config = dict(
    positions='rope',
    attn_scale=0.125,
    bias='all',
    parallel_block=True,
    extras=['capped logits'],
    init_std_o=0.00424,
    optimizer='soap_variant',
    lr=0.00538,
    beta1=0.95,
    warmup_steps=200,
    decay_shape='sqrt',
)
Each number is 50 + 15 x the weight over its row's rms, rounded and kept within 0 to 99. Layers, rows and columns count from 0. The size before them is the row's rms in percent of the matrix's.

# up: layer 11 MLP up, 704x256, rms 0.131, rows 549-557, columns 128-255
# down: layer 11 MLP down (transposed), 704x256, rms 0.125, rows 549-556, columns 128-255
# gate: layer 11 MLP gate, 704x256, rms 0.124, rows 550-557, columns 128-255
up549 100:41 39 67 54 64 47 28 54 57 05 66 17 55 77 29 35 43 52 43 32 75 48 46 53 37 78 45 32 38 34 47 23 13 30 48 67 56 31 48 96 59 51 35 53 47 72 62 63 55 52 57 50 57 54 60 61 49 46 54 37 59 46 33 70 42 36 52 43 38 31 51 42 53 54 51 63 46 29 48 41 65 55 32 62 41 64 41 30 50 49 28 63 50 66 55 43 27 32 41 25 75 69 46 60 38 39 56 61 32 30 61 48 70 41 38 64 28 76 47 41 49 91 28 40 57 61 52 20
down549 101:69 53 24 29 35 64 27 30 34 66 57 46 56 43 36 57 67 56 60 72 28 59 29 44 34 60 52 62 47 41 43 48 38 36 38 42 54 62 59 62 45 32 77 56 54 32 36 57 44 47 40 59 58 72 57 48 40 39 52 35 49 43 39 59 34 46 65 57 48 51 59 48 63 26 39 54 86 25 58 51 67 56 40 43 31 52 47 42 53 60 15 25 34 81 51 29 47 47 55 68 49 54 52 21 52 12 68 70 43 56 60 81 57 49 45 33 31 40 52 67 22 71 51 93 66 47 43 29
gate550 098:19 52 48 30 39 65 15 50 72 39 38 24 24 59 24 65 63 54 69 55 30 56 63 38 56 56 70 79 49 79 43 48 48 39 47 61 69 44 58 23 36 71 61 65 56 55 43 53 57 39 20 60 34 52 66 56 67 36 22 33 47 21 36 59 39 66 61 25 46 64 38 44 47 63 58 42 37 72 39 55 51 66 50 44 54 57 72 74 30 34 49 52 42 41 10 47 42 40 41 41 71 52 39 36 22 34 69 50 55 41 43 55 45 60 36 37 49 73 54 77 60 65 44 50 34 47 40 45
up550 095:80 40 41 45 57 43 49 53 53 70 30 23 53 67 53 70 40 37 64 40 32 42 52 54 32 38 61 50 65 53 31 35 46 24 40 54 50 56 55 57 34 50 57 49 76 47 54 72 81 25 34 53 70 57 64 91 59 58 49 32 64 58 64 46 81 36 45 47 18 27 49 49 50 76 99 48 34 65 37 39 56 62 37 74 47 64 74 33 58 72 53 60 56 45 42 52 56 55 62 43 38 20 30 49 51 53 39 63 69 38 39 75 49 60 50 53 66 45 48 48 40 49 50 63 52 71 46 44
down550 097:56 64 33 58 39 70 32 57 82 57 42 42 60 52 60 44 70 81 80 55 33 38 62 18 66 53 34 39 44 52 66 39 58 45 67 51 61 50 70 40 58 72 66 49 79 39 43 49 45 22 51 56 25 40 25 60 58 35 56 47 40 60 40 80 46 35 59 74 21 45 14 51 57 60 26 67 61 58 33 31 46 48 41 56 49 35 54 21 27 32 59 61 62 41 60 46 43 56 67 71 43 81 86 38 69 73 57 51 55 58 50 60 56 28 59 71 67 29 41 32 49 42 52 55 71 47 54 70
gate551 101:57 51 69 67 35 65 41 72 41 89 45 79 33 57 56 83 58 70 56 57 61 65 71 53 50 37 60 49 56 56 48 40 64 26 68 60 18 75 60 48 46 43 52 38 50 32 40 49 67 63 35 47 67 29 55 84 73 49 43 55 55 37 36 41 37 55 63 00 56 39 51 44 62 59 68 59 58 37 84 58 33 63 38 38 73 58 42 55 58 60 49 53 60 51 42 53 21 27 31 34 54 69 23 58 40 68 59 53 51 39 59 49 43 38 30 72 64 51 61 63 76 45 42 71 49 45 89 37
up551 094:43 46 61 60 55 73 57 62 74 60 74 39 52 42 47 57 43 28 67 50 63 73 65 48 74 21 61 52 54 43 49 57 39 48 54 33 51 51 44 43 67 30 59 54 53 52 11 58 59 67 58 55 64 32 51 52 51 62 78 75 35 33 55 69 42 61 50 54 40 54 67 39 50 56 32 54 30 80 35 41 52 41 86 78 65 27 43 31 37 40 59 43 66 68 45 32 22 56 49 58 62 51 35 32 58 73 41 42 43 24 74 29 47 67 20 70 46 21 69 61 44 56 68 46 47 60 68 51
down551 098:38 42 30 21 61 47 67 62 41 61 37 71 65 28 47 54 77 56 36 52 37 39 44 34 37 38 30 43 62 57 30 64 58 74 57 34 50 52 49 30 36 61 25 55 55 66 27 38 43 46 74 67 47 22 43 77 60 26 36 57 54 58 24 50 20 37 32 85 58 48 55 25 37 74 56 42 36 35 59 48 43 48 43 37 31 69 71 35 70 28 55 48 36 37 50 61 61 66 32 58 56 34 26 51 54 50 70 51 66 53 54 40 37 43 58 37 83 35 52 25 40 67 57 56 55 64 45 48
gate552 103:47 71 26 04 50 46 58 56 39 51 70 49 37 78 60 38 67 67 51 65 48 42 55 41 54 30 34 53 36 66 63 49 48 62 56 50 46 38 84 59 58 50 38 58 50 52 69 56 54 59 64 29 74 54 48 40 52 06 46 47 46 56 37 41 57 57 65 66 65 66 81 61 47 59 35 51 80 41 34 60 65 63 40 45 55 68 57 71 47 70 55 55 63 26 44 58 77 52 48 48 34 41 61 29 42 18 57 51 70 46 45 44 67 43 56 50 44 45 17 56 24 62 23 65 62 38 45 46
up552 103:50 65 67 40 48 57 29 46 19 67 46 67 68 39 19 47 34 49 52 54 53 26 13 49 19 72 64 26 53 31 60 32 53 41 46 48 52 61 49 62 42 33 67 66 63 26 36 26 45 43 67 42 57 55 43 27 43 53 73 57 43 79 63 13 15 41 82 48 60 54 52 45 51 40 43 55 22 34 50 63 62 07 63 53 51 41 45 40 51 21 53 66 34 63 54 53 59 34 69 39 59 61 36 57 53 67 45 48 52 44 78 42 49 61 55 57 39 70 56 81 27 71 83 41 59 42 51 49
down552 098:65 67 43 30 51 81 51 45 65 50 44 56 39 53 48 38 76 57 49 38 46 47 33 38 43 46 50 49 51 59 61 19 35 42 57 44 27 72 53 45 50 46 50 37 86 49 43 64 62 32 34 55 69 55 63 72 36 67 49 36 74 37 30 77 69 39 36 60 63 29 79 63 50 54 56 52 25 46 69 82 55 51 48 60 54 74 78 30 68 51 66 44 48 62 39 70 34 38 41 50 59 72 19 77 48 35 32 35 58 34 25 46 33 88 66 48 73 39 46 63 58 61 51 82 48 74 87 50
gate553 095:30 57 32 56 31 49 32 37 59 24 34 40 67 42 42 42 69 59 50 28 15 67 53 77 43 64 46 41 46 57 42 67 31 34 42 41 67 86 42 56 44 57 49 56 50 88 55 69 37 39 49 53 59 53 44 50 56 58 64 42 39 24 25 61 41 44 44 43 67 45 49 41 45 46 48 55 45 47 72 47 67 76 53 47 58 34 38 37 44 49 54 69 62 56 22 72 11 59 49 79 57 47 82 68 16 52 60 44 64 55 41 42 39 61 64 59 21 37 67 41 32 54 77 63 47 61 56 49
up553 096:52 48 47 70 53 45 68 53 50 71 49 71 47 64 63 50 46 53 87 63 52 80 39 53 53 51 52 54 75 41 51 40 52 48 34 51 26 56 42 35 59 66 53 32 72 60 68 49 50 54 57 29 75 39 42 33 58 50 58 40 16 72 51 37 35 62 67 26 44 27 68 27 39 41 76 52 52 32 72 50 34 69 09 32 25 58 66 60 54 58 42 52 51 41 54 57 48 64 44 25 47 34 02 50 43 29 47 44 51 34 42 42 47 51 63 52 68 65 54 56 31 55 35 57 78 78 49 42
down553 098:43 65 44 42 49 52 38 53 48 59 45 36 59 49 70 88 26 54 58 28 69 79 53 32 42 83 42 61 52 48 28 70 52 58 53 44 57 57 50 19 44 21 30 55 63 45 59 55 42 51 75 67 51 60 47 77 50 66 36 71 19 71 49 46 73 62 17 46 35 44 49 53 78 36 40 44 58 40 90 63 68 52 40 33 36 43 65 44 67 35 60 41 33 41 54 46 34 39 44 57 42 55 23 63 52 45 51 46 77 25 25 64 42 55 34 31 39 29 61 58 63 57 63 63 61 41 60 58
gate554 100:48 36 63 77 40 33 60 60 66 07 45 20 57 52 57 40 66 62 48 38 43 46 74 42 45 42 47 55 34 50 65 52 73 48 40 46 34 50 47 64 50 48 64 30 24 40 51 38 35 51 17 59 76 74 23 46 60 71 37 63 38 72 30 61 37 64 33 67 74 57 71 44 55 53 21 59 29 69 60 28 50 65 63 59 60 37 32 34 64 39 44 55 59 50 60 65 66 43 62 53 33 78 61 51 51 47 52 40 54 48 89 54 47 61 63 45 48 60 32 47 45 42 65 55 34 41 45 66
up554 100:19 23 62 39 64 41 38 57 36 70 56 60 22 38 55 55 15 46 71 72 42 71 64 44 34 62 69 47 61 50 64 37 61 57 65 73 54 20 75 35 55 63 60 61 36 33 39 58 57 42 45 41 39 50 55 52 47 62 35 78 44 43 41 59 58 35 48 50 42 37 24 37 55 56 86 56 42 51 39 63 30 54 36 47 47 57 48 43 35 42 54 45 25 43 62 57 43 27 51 55 32 61 49 68 18 48 50 65 37 36 61 46 45 61 55 50 55 37 74 52 33 67 09 69 64 56 45 70
down554 101:54 50 62 21 56 70 57 37 61 49 30 59 38 75 60 46 21 42 13 74 38 61 24 39 58 64 78 69 68 56 60 41 52 55 56 37 66 32 51 30 44 56 66 49 79 47 40 51 64 50 63 13 29 47 17 45 61 30 70 63 55 13 50 51 47 37 63 65 27 41 71 63 48 32 51 73 53 18 44 50 54 55 84 63 47 55 46 36 63 69 47 29 47 70 65 44 52 65 59 69 14 50 31 55 61 50 29 48 59 11 32 80 27 43 74 58 54 46 62 56 49 56 58 62 62 59 08 55
gate555 098:29 52 46 55 57 63 36 58 29 74 46 32 55 54 43 29 75 55 64 23 36 55 34 50 70 73 38 30 54 54 40 62 29 39 59 29 31 55 47 53 34 61 57 42 68 33 36 42 66 54 52 45 59 28 64 49 64 52 35 21 23 46 60 58 74 74 24 45 62 56 57 57 61 55 62 35 27 33 30 79 53 39 38 33 30 59 49 77 67 61 17 49 29 52 60 57 60 24 55 52 44 31 73 57 23 43 58 61 29 67 40 53 46 56 25 37 48 49 46 47 37 44 45 42 58 42 13 27
up555 091:65 54 62 54 57 43 57 80 51 44 46 60 51 25 41 59 54 18 67 71 47 70 48 55 37 34 55 62 53 82 65 43 59 42 37 55 81 36 41 57 57 59 32 76 54 41 45 46 84 40 33 33 29 74 61 66 31 37 29 47 36 54 31 31 62 21 42 48 27 57 31 79 41 40 69 35 29 74 54 47 48 89 31 66 37 63 34 39 62 65 65 48 72 63 44 29 51 58 77 45 56 42 68 48 36 32 34 41 75 36 32 52 51 27 69 52 28 25 48 69 67 38 43 52 44 20 62 73
down555 099:47 43 69 43 60 70 59 44 36 55 35 74 41 42 60 53 57 79 63 70 39 57 41 45 49 56 35 46 47 38 62 67 61 40 47 33 13 73 34 44 61 72 46 46 50 48 41 58 41 52 56 26 48 32 56 50 40 40 54 31 52 72 81 60 49 43 50 31 56 56 51 40 39 63 36 31 37 51 18 50 43 56 46 52 50 43 73 79 34 51 46 41 63 48 39 23 85 44 31 51 61 75 40 76 25 59 47 37 48 63 34 60 82 11 35 50 53 36 28 52 38 48 36 44 54 26 74 55
gate556 099:28 39 86 41 42 56 24 23 43 53 57 42 38 45 80 63 55 87 40 48 44 55 38 62 18 27 50 81 36 58 73 58 45 28 89 56 54 45 51 78 86 59 67 50 40 48 60 45 47 62 55 49 48 56 60 25 59 44 64 53 67 55 56 60 49 44 33 37 53 50 52 39 62 59 58 57 45 43 60 34 77 54 58 35 54 73 71 40 55 44 50 49 54 63 35 69 40 78 69 69 58 61 71 55 63 51 53 89 27 67 63 47 56 72 53 70 34 52 56 45 39 40 64 72 66 55 53 78
up556 099:51 33 51 26 50 58 82 39 63 34 70 50 52 24 33 41 71 15 49 59 25 84 47 65 30 33 59 58 33 52 86 41 51 72 84 35 52 38 46 65 77 31 42 70 41 38 62 30 55 50 60 73 24 56 40 77 68 37 52 46 71 40 50 56 76 46 49 38 77 35 38 76 36 57 61 53 28 58 69 46 82 66 33 51 76 48 37 53 61 53 50 53 33 46 52 61 45 34 45 51 30 43 50 34 49 64 48 52 52 47 65 68 71 63 52 31 44 29 49 46 77 52 48 67 68 59 56 44
down556 097:14 51 48 39 55 91 54 43 45 60 45 18 34 54 45 43 57 56 56 52 58 89 35 41 55 30 49 61 39 60 48 38 45 52 30 45 61 45 46 33 77 49 59 53 66 31 60 37 57 32 74 42 58 59 62 58 60 67 79 55 45 51 60 73 49 67 31 59 43 57 17 66 32 68 81 51 57 56 71 64 32 29 61 47 55 56 41 44 60 62 37 38 71 32 56 27 20 38 57 43 64 66 85 55 58 37 20 49 48 33 28 60 34 58 59 24 44 61 55 37 50 34 63 54 36 62 45 51
gate557 102:64 59 47 50 83 37 36 30 33 50 45 48 51 57 51 36 59 42 59 48 29 59 35 55 44 35 52 41 47 46 48 80 67 37 50 51 52 70 38 68 55 48 42 44 68 46 63 54 48 56 37 48 59 16 28 38 15 62 44 62 42 61 52 68 35 59 47 46 45 49 42 38 50 66 71 40 44 60 58 62 39 48 37 44 47 53 23 34 45 53 26 21 32 60 23 34 62 64 31 36 58 11 57 34 61 50 22 52 34 53 82 53 60 69 41 46 42 84 47 66 81 45 40 50 62 77 45 71
up557 098:47 62 49 53 61 51 61 84 60 45 59 45 25 35 45 46 65 45 64 36 35 46 68 65 60 56 28 22 23 40 61 58 78 33 38 41 38 48 40 38 21 55 51 51 46 51 69 42 53 95 67 63 53 55 56 42 42 42 27 38 59 30 48 52 45 60 99 29 37 18 65 62 42 50 52 87 40 59 48 40 71 34 53 51 64 63 57 60 51 46 44 39 65 26 53 32 68 40 65 43 48 71 30 44 54 50 51 52 54 27 45 62 69 28 83 56 31 12 24 53 47 18 33 50 33 39 47 44